Weights of a small transformer language model.
Training: a variant of Adam for these matrices, 509M tokens, 7769 steps.
Each number is 128 + 32 x the weight over its row's rms, rounded and kept within 0 to 255. Layers, rows and columns count from 0. The size above them is the row's rms in percent of the matrix's.

# layer 5 MLP up, 2304x576, rms 0.0243, rows 417-469, columns 128-191
size [ 95  87 105  89  98  87  89  99 103  99 103  74  95 100 113  97 101  98  96  94 109 105 101 109  94  97  94 101  98 100  93  99 100 100  93  97 110  98  97 102 103  85 100 107 106 100  92  94 102  96  99 105 102]
[[118  60 106  94 161 130 181  94 123 147 137 199 107 149 118 196 138 172 167 186 122  81 126 146  79 103 158 131 107 115  97 148 145 122 178 121 118  88 127 161 147 111 105 138 101 137 123 133 115 115  64 184 136 102 182 170 117 143 117 155 157 164 142  95]
 [148 104 109  64 135 154 125 211  86 128 110 118 132 134  98 180 164 149 131  72 124 101 118 123 106 101  51 182 104 122  95 170 178 125 155 108 162 155 137 119 128 149 151 112 151 120  52  73 137 193  41 132  88 154 140 159 187 165 107 107 176 148 183 124]
 [123  93 144 120 142 139 144 116 137 106 139 126 142 131 103 132 150 130  94  85 132 178 200 132 162 125 101  78  94  83 105 100 134 186 129 159  88 116 122  95  87  46 136 102 126 106 143 107 109 131 138 138 160 110 137 147 137 133 102 172 180 109 179 110]
 [135 145 174 112 141 130 148 143 115 131 135 126  74  81 113 132 105 153 106  99 128 115 132 144  83 164 108 133 189 120 111 104 129  87  61 172  68 100  74 148 109 160 196  90 118  86  90  79 147 160 156 139 157 137  95 140  85  87  84 188 125  71  97  87]
 [176 111 140  78 111 116 143 138 138  79 144 131 170 104 133 154  89 188 116 109 123 176 150 174 128  92 124 127  45 140 168 118 129 101 125  95 111 131  97 158 154 109 101 107  96 166 126 140 156 159 125 103 137 163 108 137  64 101 143 196 127 145 200 116]
 [118  83 121 108  54 167  83 162 194 142 105 129 111 206 159 110  83  75 151 144 150 162 127 103 142 122 115 158 122 127 131  95 127 146 170  95 146 121 114 179 154 137 159 116 140 106 158 139  92 138  80 142  95 158 106 129 134 137 114 121 133 117  85  61]
 [144 103 173 182 146 107 152 146  84  95 147 182  78 128  79 125 162 134  99 115 138 133 137 149 159 151  97  92 109 131 111 130 146 148 169 118 135 189 133 168 131 126 129 143  95 149 133 122 173 147 118 121 117 108 113 114 153 146 132  59  97 115  79 181]
 [ 92  92 150 134 150 194 170 109 120 140 110 172 124  91 126 126 176 168 175  88 138 105  99 122 117 138 135  98 174 170 149 200 173 136 162 115  82 146  69 109 129 151 161 111  89 106 160 147 122 136  75 169 126  97 144 129  92 132  89 136 163 135 128 164]
 [128 111 115 104 128 153 200  42 165 143  86 132 115 146 120 140 137 188 129 144  98 151 207 112 150 112 183 150 111  55 164  95 144  85 122 163  69 139 159 136 114  67 112 108 163 103 111 103 126 116  94 179  92  99 112 147  91 169 110 153 126 136 154 128]
 [124 142 163 121 113 161 103  81 123 150  94 179 117 180 138 140 187 126 167  84 173 156 130 104  88 122 103 117 125 122 135 166 144 135 136 127  79  95  96  79  48 115 131 104 140 156 127 124  95 128 113 103 121 101 167 135 110 151 168 113 143  69 145 150]
 [141 110 140 133  91 122 138 105 110 157 148 115 149 181 143 152 132 177 109  80 136 152 158 118  70  61 122 136  71 141 182 196 162 166 155 160  99 113 181 123 115 160 108 165  81 134 135 123 139 120 133 141 183 120 104 143 101 113 106 168 134 131 178 114]
 [ 86 132 128 174 144  69 148 129 135 187 156 144 134 133 124 148 170 116 145 153 144 142 157 199 121 115  96 118 173 127 189 156 106 161 128 139 131 106 130  95 143 114 161  63 124 208 131  42 125 129 143 139 106 113 150 167 108 143 112 191 128  96 180 238]
 [108  99 161 142 102  86 165 150  93 164 109 136 103 153 123 154 138  96 105 130 151 126 116  78 136  86 159 139 109 126 129 141 152 178 195 116 138 141 117 152 105 112 172 111  80  61 110 130 159 126 100  99 138 116 147  92 124 119 156 108 182 120 132  92]
 [167 174 181 111  88 173 130 136 185 113 135 116 105 103 109 141 132 145 133 113 114 122 135 175  82 116  89 139 140  98 127 113 157 125 150 167  92 137 174 130 163 179  71 111  65 157  78 117 121 160 171  99 138 121 130 132 195 145 133  85  77 174 150 115]
 [132 151 108 103 150 119 106 157 123 153 116  92  79 155 156  94  94 151 111  86 170 144 108  92 122 179 119 172 162 126  95 142 140 146 142 132 152 116 107  99  87 152 152 171  79 144 157 122 125 111 168  94 122  43 123 144 115 114 128 169 149 108 137  92]
 [122 158 111 160 190 156 119 103 153 133 106 129  95 140 183  97 128  69 114 147 112 162 140 134 130  71  88 138  89 174 162 144 151 136  90 112 130 124 102 178 112 110  87 146 141 160 141 103 154 177 135 127 128 119 167 104  99 147 101 131 146 156 109 169]
 [152 113 126 158 110 155 180  74 116 119 132 111  85 133  79 182 144  82  44 108 146 183 174 137 123 108  85 110 140  96 176 122 111 143  91  94 153 107 120 104 132 143 160 102 131 171 129 133 132  94  85  88 173 138 166 179  92  83 155 184 180 128 138 193]
 [127  78 117 144 148 119 189 170  98  98  69 160 130 203 132 163 194 110 156  73 151 133 102 164 117 151 112 117 130  70 253 106 142 138  76 132 118 144 117 185 105 111  71  85 114 142 139 111 183 104 172 122 119  67 113  95 179 104 131 188 139 100 155  99]
 [ 93 150 157 159 131 135  81 167 173 150 144 103 116 182 162 111 131 111 167 137 120 138 120 163 132 151 104 125 132 124 191 183 101  96 128 115 169 105 147 144 105 206 112 159  81 119 142 143 120 141 142 160  79 129 152 148 111 174  71 124 136 106 117 166]
 [ 84 172 142 114  78 137  82 138 121 214 163 108 132 103 103 106 162 126  96 128 120  89  91 147 126 127 141  99  92 108 121 108 133 100 144 173 139 134  67 138 138 204 102 111 168 119 133 153 155 145 133 153 141 115 125 128 125 145 106 118  67 105 155 161]
 [186 143 144 172 178  93 144 141 161 145 102 107  95 117 127 188 119 137 118 152 116 164 161 163 132  73  78 102  66 111 154 112 134 116 166 142 127 127 148 151 119 127 106 150  91 159  83 108 188 157 135 118 177 121  94 126 145  74 159  62 171 121 107  95]
 [161 135 151 139 158  80 109  71  99 163 158  98 122 159  95 165  96 128  57  62 120 114 145 161 109 110 136 137  88 134 115  91 155 102 105 104 127 130 123  82  73 172  94 116 107 128  89 138 153 115 195 114 131 108 108 148 124 111 156 150 141  92 120 113]
 [133 105 105 140 101  92 184  53 160 128 164 128  89 137 101  92  90 176  78 137 136 143 178 131 119 131 158 133  77 138 127 179  98 111 158  76 147 101 110 116 148 168 102 129 114  62 124  96 138 125 105 129 151 130  97 134 144  88 130 112 184 135 119 101]
 [110 116  83 158  86 115 171  97 103 143 160 122  90 124 105 169  82 147 133 136 149 194 149 157  98 100  77  60 111  79  91 122 161 150 141 144 124 161 130 153 149 100 139 102  76 185  96  91 136 137 123 167 125  98 149 156  63 123  49 161 152 137  76 125]
 [109 145 115 116 145  82 141 131 163 145 118 138  77  59  96 134 135 153 104 155 255 116  88 121  95 155 140 125  89 154 130 117 102  99 173 133 132  89 166 120  91 139  79  89 153 164 102 153  90  94 101 149 129  79 109  83  98 162 120 124 140 137 180 138]
 [158 161 129 113 104 168 109 153 104 133 113  96 108 166 100 189 146 188 113  90 141 161 129 158 107 114 156 134  90 187 154 118 124 128 124 170 132  75 159 120 124 191  76  57 101 113 127 111  74  77 159 173 123  60 136  83 104 174  97  95 122  97 153  99]
 [117 103 192 101 150  83 145 209 116 146 123 231 129  97 157 134 161  58 147 112 139 141 140 107 132 139 133 141 189 149 185 135 133 105 142 202  79 149 115 161 147 173 118 153 186 124 100 103 167 130 111  63 205 109 151 128 116 136 134  93 164 141 111 125]
 [176 169 163 126 131 167 132 189 136 135 107 139 139 154 128 105 184 101 174  92 173 142 129 111 157 112 110 153 151 125 140 179 114 180 181  86 150  97 111 139 127 101 112 150  80 161  83  92  71  98  99  69 135  85 139 142 141 167 116 124  85 114 137 118]
 [119 110 135 145 202  97 168  87  88 130 124 150 166  72  83 112  91 153 126 130  79 165 210 113 156 133 123 123 151  52 195 161 153 153 123 118  44 100 109  87 104  70  88 113  97 168 213  70 124 128  90 135 165 156 150 121  96 169 129 208 132 104 147 113]
 [ 67 179 119 154 126 177 112 185  87 177 155 112 158 157 117 105  93 133 160  89 130 162  86 108 107 111 105 117 156 152 156 121 143 152 185 137  55 101 123  88 112 123 170  69 120 143 177 116  80 147 121 155 149 141 155 146 136 151 100 164 169  82 134 123]
 [116 135 103 105  50 107 128 132 113 136 134 106  74 124 156 103 169 111  93 116 130 111 130 128 123 108 112  94 115 129 129 201 229 131  66 110 142 137 194 157 146 126  90 126 141 174 117  87 148 138 125  76 177 146 119 110  75 144 139 105  92 147 166 107]
 [ 65 171 137 134  85 155 133 106 116 172 147 117  80 129  86 135 150  55 101 181 152 131 175 155 137  78  45 125 110  94 103 122 145  81  68 113 117 139 106 208  98 168 139  91  85 120 129  84 145 107 141  98 126  95 157 136 118 125  91 132 125 132 141 146]
 [ 61 115  90 130 142 160 177 143 128 120 123 148 130  79 112 132  81 151 141 146  91 141 126 124 165 130 202 101 125 100 205 107 171 137 122 161 101  57 146 110 115 115  94 117 150 154 171 167 158 138  94 129 199 146 138  72  75 191  79 143 151  81 106 132]
 [118 121  94 141 131 156 183 116 139 191 124 173  89  79 141 172 207 161 116 191 185 139 144 138 105  85 100 125 103 138 102  81 112 182 154 131 134 106  54  54 142  96 119  76 107 204  85 119 123 134 115 148 137  32 130 137 127 151 122  90 105  88 165 133]
 [112 124 142 141 115 143 126 152  64 137 150 112 106 140 102 150  95 117  92 127 173  91  79 149 160  87 138  97 108 104 160  81 151  75 138 112 123  64 123 153  57  87 149 175 134 151 105 174 147 176 106 151 157 104 127 160 163 114 113 114 183 154 117  81]
 [122 162 140 128 132 151 125  93  81 119 159 160 108 174  97 135 124 156 102 205 129  75 134 181  29  81 107  67 146 168 126 168 213 171 107 141 161 134 135 113  98 134 155 133 103 114 167 129 163 139  41 101  56  79 154 182 147  93 125 126 155 136 165  79]
 [118  60 145 186 138  63 162  88 170 136 192 154 116  92  96 153 112 172 133  73 146 156 117 137  97 112 105  93  80 146  96 107 125 207 101 132  85 141  67  93 120 101 143 132 107 139 143 122 156 192 101 147 128 138 117 109 125 146 118 172 160 115 162 104]
 [ 68 145 102 107 133 195 182 152 114 116 122 140  80 124 133 157 144 126  86 150 157 147 109 100 134 109 121 133 133 135 166  91 152 161 132 174 105 175  72 158  89 172  83  98 126  44 112 127  73 126 164 121 124  93 150 106 137 125 111 105 184  86  82 126]
 [141 112  89 116 157 105 163 150 102 154 131  91  88 123  74 151  83 172 128 138 144 162 149 166 113  83 139 153 120  77 161 119 106 158 132  53 140 148 149 136 112  82 110 108  83 147  72 121 153  86 123  72 142  99 135 158  98 172 147 114  99  67 129 143]
 [137  96 124 139  89 114 117 151 137 120 154 111 204 147 146 134 101 158 105  97  98 124 159 182 128  86 109 102  93 138 152 116 135 130  95 128  96 139 124  93 160 104 120 150 126 155 134 123 178 119 158 206 124 137 134 177  83 125 147 130 124 145 101  90]
 [109 113 136 101 102 134 128 140 142 103 154  99 134 152 122 135 176 152 150  64  88 146 148 193 140  90 126 124 105 153 237 122  96  93 104 151 174  42 157 153 153 173 150  64 191 165  99 112 185 181 127 122 113 140 174 152 147 113 150  91 110  92  97 127]
 [120  81  99 119 149 152 195 128  99 109 130 163 133 130 164 118 145 182 132  77  90 113 140 109 116  93 116  80 116 121  81 147 186 154 168  93 147 170 126 148 100 108 101 104  80 122  90  98 163  95 136 166 188  86 103 186  77 171 115 115 193 139 154 149]
 [167  97 109 131  75 118 129  65 101 139  79 123 119 111 152 122 156 194  81 127 141  98 188 183  94  99 106 106 115  94 182  90 164 144 139 161 128  83 150 137 116 166 121 131 173 153 139  84 123 108 176 178 143 147 216 137  99 120 134 109 139 119 107 101]
 [128 135 104 127 127 101 171  98 127 143 114 104 133 178 109 100 160 137 128 130 137  93  92 139 101 131 108 123 132 107 109  55 194 149 176  86 118  94 142 104 180 152 139 147 111 132 187 174 146 119  79 105 163 147  88 134 148  91 106 181 142 106 125 119]
 [160 110 116 154 187 164 131 165 105 150  86 125 103 122 151 104 130 140 159 105 197 161 121  87 130 134  46 176  79  80 164 134 113 184 154 181  82  49 136 154 133 153 101 137 166 152  95 132 130 121 100  98 144  97 169 125 151 133  59 147 105  85 126 134]
 [143 127 112 172 151 132 139 122 120 143 163 126  74 109  91 160  94  79 174 181 159 123 128 171 125  45 113 179 168 127 134 129 123 144 130 131  72 108  70 109 111 109 124 163 147 135  95 116 195 161 142 100 138 134 152 143 141 210 156  94  83 128  66 154]
 [ 71 157 147  99 144 143 136 164 107 142 120 121 163 132  82 109  80 119  95 163 139  85 122 131 177 116 147 128 157 160  62 130 129 128  91  92 116  96 162 146 142 166 187 103 124 134 140 102 175 177  65  84 143  78 166 120 140 127 116 108  82 103 147  77]
 [ 91 170 121 105 118 124 133  88 118 158 126 114 143 123 168 182 166 134 126 135 169  90 116 204 123 134  83  41  97 133 132 101 158 156 142 116 150 134 101 131  82 184 151 109 102 143 166 158 144  91 123 159 156  94 121 129 105 144  92  45 194  40 177 143]
 [138 126  98 192 203  92 131 144 103 151  86 150  90 120  97 160 148 141  72 168 178 146 126 173  93 108 123 123 143 124 130 115 152 159 181 183  92  84  94  82  74 183 110 104  98 102 141 116 112 126 152 132 133 125 148 149 164 134 115  65  71 121 170 148]
 [ 99 136  61 103 140 109 109 123 129 180 117 175 137 147  67 134 199 171 127 144 195 116 154 137 117 131  91 116 107 143 205 102 108 158 180 130 153 128 153 162 144 125 170 134 128 212 127  99 172 138 185 120 144 123 108 128  63 132  94 113 109  96 154 125]
 [161 175 101  67 120  64 179 103  67 146 113  99 104 176 159 153 160 160 165 139 161 110 191  88 111 104 100 158  78 144 132 121 104 133 131 101 106 158 135 144  94  86 141 158  71 136 144  94 129 155 155 107 101  96 128  93 146  84 153 135 155  76 216  92]
 [154  71 123 205  97 109 139 171  97 126 173 154  96  97  72 148 121 123 122 111 165 124 111 108  82 147 125 116 150 158  72 105 155 121 144 125  86 135  78  51 141 134 222 145 125 143 136 135 106 177 107  99 126 144 107 195  74 154  71 114 160 166 126 195]
 [ 90 116  95 119 153 155 133  78 111 160  82 154 123 138 127  98 164 136 152 146 163 162  97 113 120 121 120 134 129 134 107 164 127 118 121 178 139 117 113  80  92 152 150 124 136 109 146 145 113 119 127 129 104 143 173 121  84 191 103 168 172  99 158 148]]
# layer 5 MLP down (transposed), 2304x576, rms 0.0165, rows 417-468, columns 128-191
size [ 94  77 104  74 105  78  84 103 106 106  99 104  97  93 124  98  91  93  95  86 101 112 102  93  86 100  89 101 111  93  95  99 110  96 104  93 107  97  90 106 101  73  95 119 106  92  96  99  96  93  91  98]
[[106 132 129 125 109 133 135  90 200  78 186  74 140 151 133  94 206 134  60  73 126 181 111 193  93 112 117 122 179  76 197 156  96 108 135 105 172 124 147 120  96 188 126 179 108 133 129 128 117 164 152 120 160 111 163 109 103 139 148 110 136 136 111 126]
 [142 160 109 191 129 114 111  88 130 121 110  99 118  64 123 134 160 156 130 162 159 198 142 114 113 101 157 127  88 147 160 108 112  82 153 155 141 103 139  89 144  87 166 103  79 104 137 114  99  81 144 133 159 186 134 130  46  83 158 123  83 146 117  90]
 [ 66 112  91 133 107 118 121 136 130 131 168 108 137 114 115 135 128 189 158 165 160 127 127 130  93 136 109 134 132 182 133 124 106 157 125 115 121 129 118 124 126 137 132 148  82 158 127 123 154 133 168  98 121  70 100 146  91 171 162 102 117 147 104 111]
 [120 110 141  73 135  74  81 105 131  92  91  88 119 140 167 172 125  66  86 110 134 163 152 165 122  40 109 139  91 168 123  82 139 141 131 114 107 150 124 117 170 144 129 148 137 173  84 112 145  90  82 121 140  51 160 181 123 107 136 163 154 151 160 142]
 [ 86 153 142 162 130 178 152  46 105 130  88  72 100 119 156  94 109 143 146 116 105 128  94 145 134 138 120 123 119 113  99 154 104  97 151 109 146 107 176 127 123 134 159 127 121  91 136 174  89 154 103  82  80 158 121  98 148 118 132 127 127 174  82 161]
 [191 156 116 139 171 140 160  88 125 148 153 118 187 112 141 129 162 170 168  94 143  89 172 169  89 134 109  86 142 102 113 126 163  86 129 106 140 172 116  74  85 101 130 142 146 150 114 163 141 151 138 156  84  75 132 154 104 186 151 110  95 120 179 195]
 [119 151 150 143 128 142 134 132 138  98  73 103 160 163 139  99  89 165 114 163 161 131 147 122 108 125 155 139 132 101  93  91 171 116 130 119  96 112  71 146 112  90 147  89  92 130 111 155  91 144 171 178  84 137  89 108  99 143 168 155 113 161 156  97]
 [139  95 125 121  72 141  96 121 171  77 137 124 136  94 140 180 124 184 130  93 157 122 183 151  73 145 175 151 141 109 136 128  57  82  97 158 142  74 130 137 140 109 113 121 121 121 126 113 121  73 188 111 163 107 120 103 114 180 183 128 120 137  61 121]
 [123 128 136 155 173  63 130 160 107 155 205 136 149  66  80 203  97 130  86 140 215 157 164  99 138 149 140 135 203 178 135 140 153 150 158 163 148 123 120 134 169 176  89 136 111 126 110 101 100 110  96  90  75 147  73 138 145 143 139  42 112 165 149 125]
 [109 116 108 120 167  80 145 127 109 127 116 114  69 139 109 133 114 101 151 209 121 127 146 139 112 138 118 185 138 149 129 145 114 127 171  83 126 132 171 116 121 146 128 139 144 137 107 106 130 147 109 128 131  99 101 138  67 151  37  92 109 109 103 108]
 [125  86  85  61 123 186 108  83 126 197 152 141 113 162 148 105 123  92 160 113  51  98 112 127 131 150 156 139 132 144  70 108 129  69 111 174 216 139 164 102 194  80 180 131 168  53 125 133 100 153  99  53 112 148  85 136 148 147 134 107 109 141  98 156]
 [111 101 151 143 110 120 140  90 155 176 123 141 156 178 103 164 145 116 102 130 180 151 138 149 102  92  75 117 134 113 168 136 159 144 153 165  95  77 138  95  97 122  84 125 126 153 156  86 178 136 109  98 126  69 142 146  98 161 102 118 145  85 139 159]
 [113 134  97 125 215 110 112 124 140 172 189 191 119 136  76 130 129 141 128 144  79 158 162 142 154 127 114 134 145  92  76 163 140 104 151 120 118 207 125 117  92 135  54 151 184  97 130 126 141 117 138 113 106  80 128 203 110 107 103 122 151 134 157 173]
 [121 140 158 177 187 124 126  94 131 172  81 184 101 114 124 137 152 149 115  97 148 188 102  88 164 152 128 103 149 193 121 105 184  53 121 104 129 163  82  56 100 127 142 129 121 135 160 145 138 117 103 110 171 176  75 117 108  60 151 122 120  89  88 129]
 [ 77 145 145 124  80 103 117 144 135 162 184 151 156 102  94 138 124 113  95 142 147 156 129 130 130 146 141 103 130 138  68  94 123 136 141 161 172 127  68 147 124 152 140  96 160  98 182 109 138 114 161 179 126 169 149 137 144 115 168 128 106 141 127 126]
 [125  71 123 138  60 149 162 119 161 113  82 154 148 172 122 101 124 186 143 114 173 109  59 139 107 179 122 185 141 123 148 156 112 156 146 143 174 161 131 172 140 184 119 135  81 134 144 147 140  69 162 138 130 151 127 148 165 113  89 106 116  86 144  93]
 [ 83  80 171 157 111 138 183 169 163 157 145 171 131 139 110 126 136 117 141  97 140  45  38 177 126  98 138 135 124 133 111 127  93 154 121 132  58 113 122 115 140  88 148 119 151 140 167  89 133 160 143  99 107 162 110 122 110 152 199  75 123 133 117 129]
 [157 130 116 103 127  60 180  84  81 123  72 125 156 126  75 143 140 146 151 154  65 171 146 112  88 136 158 107  96 113  62 144 170 151 134 141 108 112  91 144 147 108 110 151  99  99 185 107  98 115  93 128 181 141 132 172  51 172 185  66 141 111 116 117]
 [165 128 154 118 125 120 128 152 126 104 148 105  58 112 137  92 158 118  99 175 169 146 131 134  98 119  85 130 106 132  78 108 162 184  92  96 140 146 165 127 127 124 107  70 124 156 119 126 157 117  86  79 171 112 127 132 160  90 179 118 198  92 124 168]
 [112  43  91 135 215 167 130 154 147 142 131 138 127  86 109 166 109 151 148 172 107 180 166 110 164 161  85 155 125 110 198 134 141 180 130  68 182 156  79 135 153 106 194  99 126 144 127 135 137 116  96 132  94 101 120 101 164 133  64 119 133 105 164 118]
 [ 92 132 135 123 134 157 110 141 170  51 176 130 151 114 190 120 106 109  94 150  88 135 118 148 149 153 144 113  91 150 166  94  58  91 120 126  99  81 160  71 110 140 145 182  85  97 159 156  83 109 124  93 113 114  94 118 115 131 147 131  87 162 137 166]
 [ 53 173 108 173 137 186 135 144 116 116  77 114 185 115 169 146 158 123 191 164 152  93 127 105 157 126  90 126 158 119 125 190  66 105 133 132 141 104 152 119 159  93 122 159 105 143 139 150  80 128  94 195  94 144 135 166 105 164 119 111  99 129 108 147]
 [107 134 142  98  77 147 107 145 146  71  72  70 145 133 113 117 146 126 132 131 141 104 117 147 138 119 172 107 161 166 144 132 135 129 195 154 124 102 123  84 107 151 198 120 127 123 108 130 107  65  90  99 164  94 130  74 170 114  96  97 129 140 135 114]
 [112 126 179 151 128 131 162 136 128  90 255 117 105  92 119  89  94 120 133  67 126 166 123 152 182 123 133 138 157 146 114 138 140 104  93 133 174 146 114  92 186 120 138 111 127 124 143 151 113 116 140 161 153 137 116 134 112 132 127 171 146 176 103  50]
 [178 139 187  91 114 183 136  47 117  77 133 140 161 182 182  47  82 177  48 133  85 123  88 119  98 124 108 169  94 148 134 137 145 153  74 119  61 114 121 100 111 126 139 122 105  96 165  97 117 132 186 121 109 145 155 158  94 145 132 141 133 154 168 160]
 [114 150 117  99 156  87 226 118 167 122 143 156 109  72 142 131 140 104 145 114 131 128 113 137 156  85  88 149 184 187 132 126 119 123 153 119 182 183  86 105  54  97 158 157 143  92 122 153 143 178 123 175  87 122 160 113 133  87  65 107  90 160 125 203]
 [ 73 121 113 108 145 102 136  85  98  70 114 117 159 157 124  96  99 125 146  66 144 182 133 149 118 147  85 151 155 112 152  83 107 149 106 169 102  73 141 156 142 122 151 100  72 144 111 137  56  69 160 133 140 187 129 183 157 146 169 194 111 112 164 151]
 [ 71 127  95 140 160 137 135 135 182 154 140  52 123 146 120 118  61 184  86 159 129 136 101 111 118 111 119 166 181 145  51 126 156 107 139 150 152 146 196 177 142  95 135 175 155  94 142 150 148 129 106 123 105 129 122 126 137  74 104 117 145 132 136 135]
 [111 159 117 108  91 160  95 142 145 157 165 125  94 143 153 137 162 101  96 138 183 130  68 135 128  77 163 125 128 122  99 111 109 103 120  61 206  53 129 178 154 200 179 157 159 104  90 156 175 134 113 168  80 118 113  98 163  57 130  99 119 135 122 128]
 [122 109  97  99 148 146 144 102 138 171 132 101  92 174 166 113 197 139  89 104 157 150 146 159  97 109 104 142 147 120 115 130 104  95 122 118 136 101 151 179 183 120 150 147 113 118 109 138 159 137 178 116 166  89 153 136 151 127 104  79 152 117 137 132]
 [118 104 124 208 138 127 100  22 122 142 128 143 160 162 116 139 130  84 147 110 118 142 101 107 131 182  90 151 131 157 159  93 135 161 161 166 155 116 108 115 110 138 115 111 115 140 147 100 153 166  93 145 113 152 197 184 151 128 116 155 133 160 151  84]
 [154 109 126  99 163 133  73 138 127 123  65 130 176 117 144 143 101 136 141 138 139  94 103 105 184  99  90 132 147 164 147  84 166 139  92 146 101 125 128 110 145  80 106 138 123  94 120 164  42 146 149 153 136 125  71 153 200  91  98 136 183 102 114 118]
 [186 175 173 104 135 151  97 111 123 156  94 128  91 145 104 130 154 161  74 171 139 143 144 192 185  88 136 122 129 117 142 145  84 104 117  95 156 131 103 104 153 113 131 116 143  80  72  72 162 136 111 127 141 154 150  96 123  58 167  65 141 181 155 175]
 [ 68 129 142 117 147  88  71  82  98 111  86  96 107 116 123 122 132 103 127 118 137 116 114 102 140 106  96 154 169 112 158 162 144 119 109  68 143 100 135 128 114 101  90 151 184 124 103 107  71 132  61 168 108  98 149 135  79 150 146 134 116 177 144 140]
 [125 112 101 100 124 115 126 102 120 158  94 137 129 145 164  79 172 134 142 102 162 130 116  99  97 153  95 144 109 128 112 119  65 176 120 148 137 141 129 108 207 157 119  69  94 122 144 125 157  82 147 105 111 175 114 151 102 141 174  97  83  86 152 175]
 [ 73 114 174  84 125 156 103 148 104 177  66 143 180 116 120 134 104 100 155  49  80 141 164 157 132 122 189  88 139 137  94 157 153 170 132 127 117  94  87 110  68 122 139 134 125 179 151 105 132 111 183  81 120 145 134 150 144 140 143 100 177  91 131 141]
 [111 143 146 157  89 136 165 136 148  94 108 127 139 174 201 131 127  19 138 105 132 110 137 176  87  96 148 158  59 169 145 207 153 115 116 173  92 154 146 129 120 114 108 154 102 125 103 134 129 142 149 145 162 154 133 133 151 132 150 202  79 196 103 172]
 [173 151 157 162  77  63 125 119  64 126 126 127 165 144 167 116 133 163 145 128 141 143 132  75 145 157  99 132 140 174  99 120  63  92 117 102 122 153 123 156 126 137 122 126  74 148 125 134 162 157 125 115 134 178 144 133  93 176  91 116 154 158 132  98]
 [128 101 177 120 181 112  87 116 163 161 189  63  96 143 201 154 142  64 141 117 138  95  76 111 100  95 186 172 153 168 124 151 123 103 158 137  88 116 131 109 155 108  97 116 124 124 140  99 108 162 149 162 144 171  93 144  78  77 137  46 132  78 131 171]
 [177 159 131 203 127  89 170 139 127 115  56 109  58 111  77 197 128 137 160 175 105 119 126 127 133 164  86 124 132 104 156 192  61 203 204 155 131 126  88 159  99 155 125  64 117  94  99 129 119 136 104 129  99 150 133  93 122 197 173 105 105  86 127 133]
 [137 136 129 136 115 113 146 146  83  78 191 163  88  94  88 139 168 194 179 107 183 127 125  67 146 115 121 137 108  89  47 140 143 145 152  55 107 108 107 147 128 139 175 119 113  82 141 155  95 137 144 106 115 101 133 134  99 151  60 114 148 148 200 167]
 [128  93 141 132 135 128  60  89 174 143 101  97 140 147  92 101  89 130 159 170 111 156 140 142 145 182 156 170 103  91 138 149 104 110 101 195  84  51 160  92 142 173 111 138 122 108 183 106 112 140 131 150  97 158 164  59 114 141 105  94  97  84 109 112]
 [ 81 210  94 148 167 188 175 215 122 112 165 146 165 125  95 113 149  94 161 156 140 106  68 117 161 161 101 180 193 134  97 130  93 125 171 114  64 109 133  58 108 157 111 105 110 100 154 146  95  95 113  69 115 108 133 131 161  70 123 117 142  92 159 158]
 [117 162 133 128 126 141 126 136 162  86 188 130 140 133  88 144 107 123 142 108 168 117 128 114 130 104 142  97 108 183 100 118  76 118 113 156 135 113 111 164  91 110  96 150 135 167 142  88 152 138  90 154 123 101 154 127  87 146 140  72 125 224 148  93]
 [ 73 111 154 102 164 149 148  77 110  85 106 111 148 151 116 188 178 135 124 147 112 127 100  82 100 171 148 121 169 178 115 129 121 158 136  80 134 130 140 129 117 119 144 112  53 153 115 130 101 125 119 135 118 130 124 124 112 154 143 149 164 103 152 106]
 [ 89 141 141  82 124 131 110 194 146 127 101 119 167 116 135  88 163 126 107 148 142  94  80 106 137 140 149  98 149 167 155 155  86 137 107 147 163 170 118 127 198 132 163 126 127 172  94 146 142 157 193 140 117 114  83  99 123 107  93 131 140  61  95  76]
 [174 130 169 163 125 113 102 121 125 127 190 106 132 114  93 158 183  77 128  95 151 132 181 138 133 156  84  77 118 121 160 139 120 102 181 159 114 185 150 153 130 101 121 104 110  73 141 115  89  91 133 105 122  98 150 111 125 143 146 141 110  70 162 125]
 [159 100 175 191 120 142 143 125 160  85 142 138 125 112 118 111  95 116 130 165  87 132 121  95 160 130 145 183  94  99 159 160 163 146  56 121 107  76 158 135  81  94  98 122 103 128  80 101 147 174  95 101  67 121 129 163 143 189 162 139  57 142 127 126]
 [ 71  98 117 115 117 128  79 160 150 147 168 133 195 155 140  96 119  88 115 134 134 119 125 141 164 136 144 100 136 133 145 103 170 131 116 117 124 191 175 130 170 110 135 132 110 133  82  99 171 131 134 139 131 122 128 161 169 159 125 133 172  89  79 137]
 [158 108 163 139 159 121 145 127 129  78 100 123 124 120 169 113  85 128 185 100 142 118 149 105 150 124 152 173 152 102 145 112 116  83  90 184 113 163 119 134 181 190 153  89 106  90 125 133 125  61 112 173 103 149 173 155 112 113 148 153 108 115 121 176]
 [130 163 115 177 139 127 161 180 167 111 107 156 120 124 101  80  82 165 106 149 113 193  65 150 177 155 154 123 128 149 116  99 149 130 102 147 121 112 198  89 126 159 152 103 159 107 128  70 139 172 134  94 140 104  86 164  79 223  92 119 147 112 147 163]
 [117 133 139 100 162 117  95 166 147 182  74  99 130 156 184 130 146 124 142 154 132 214 131  95 106 152 155 132 135 156  87 103  77 106 176 118 127 165 100 147 115 116 106 131 172 102 104 149 221 154 144 135 155 178 140 106 108  78 190 127 112 137 129 104]]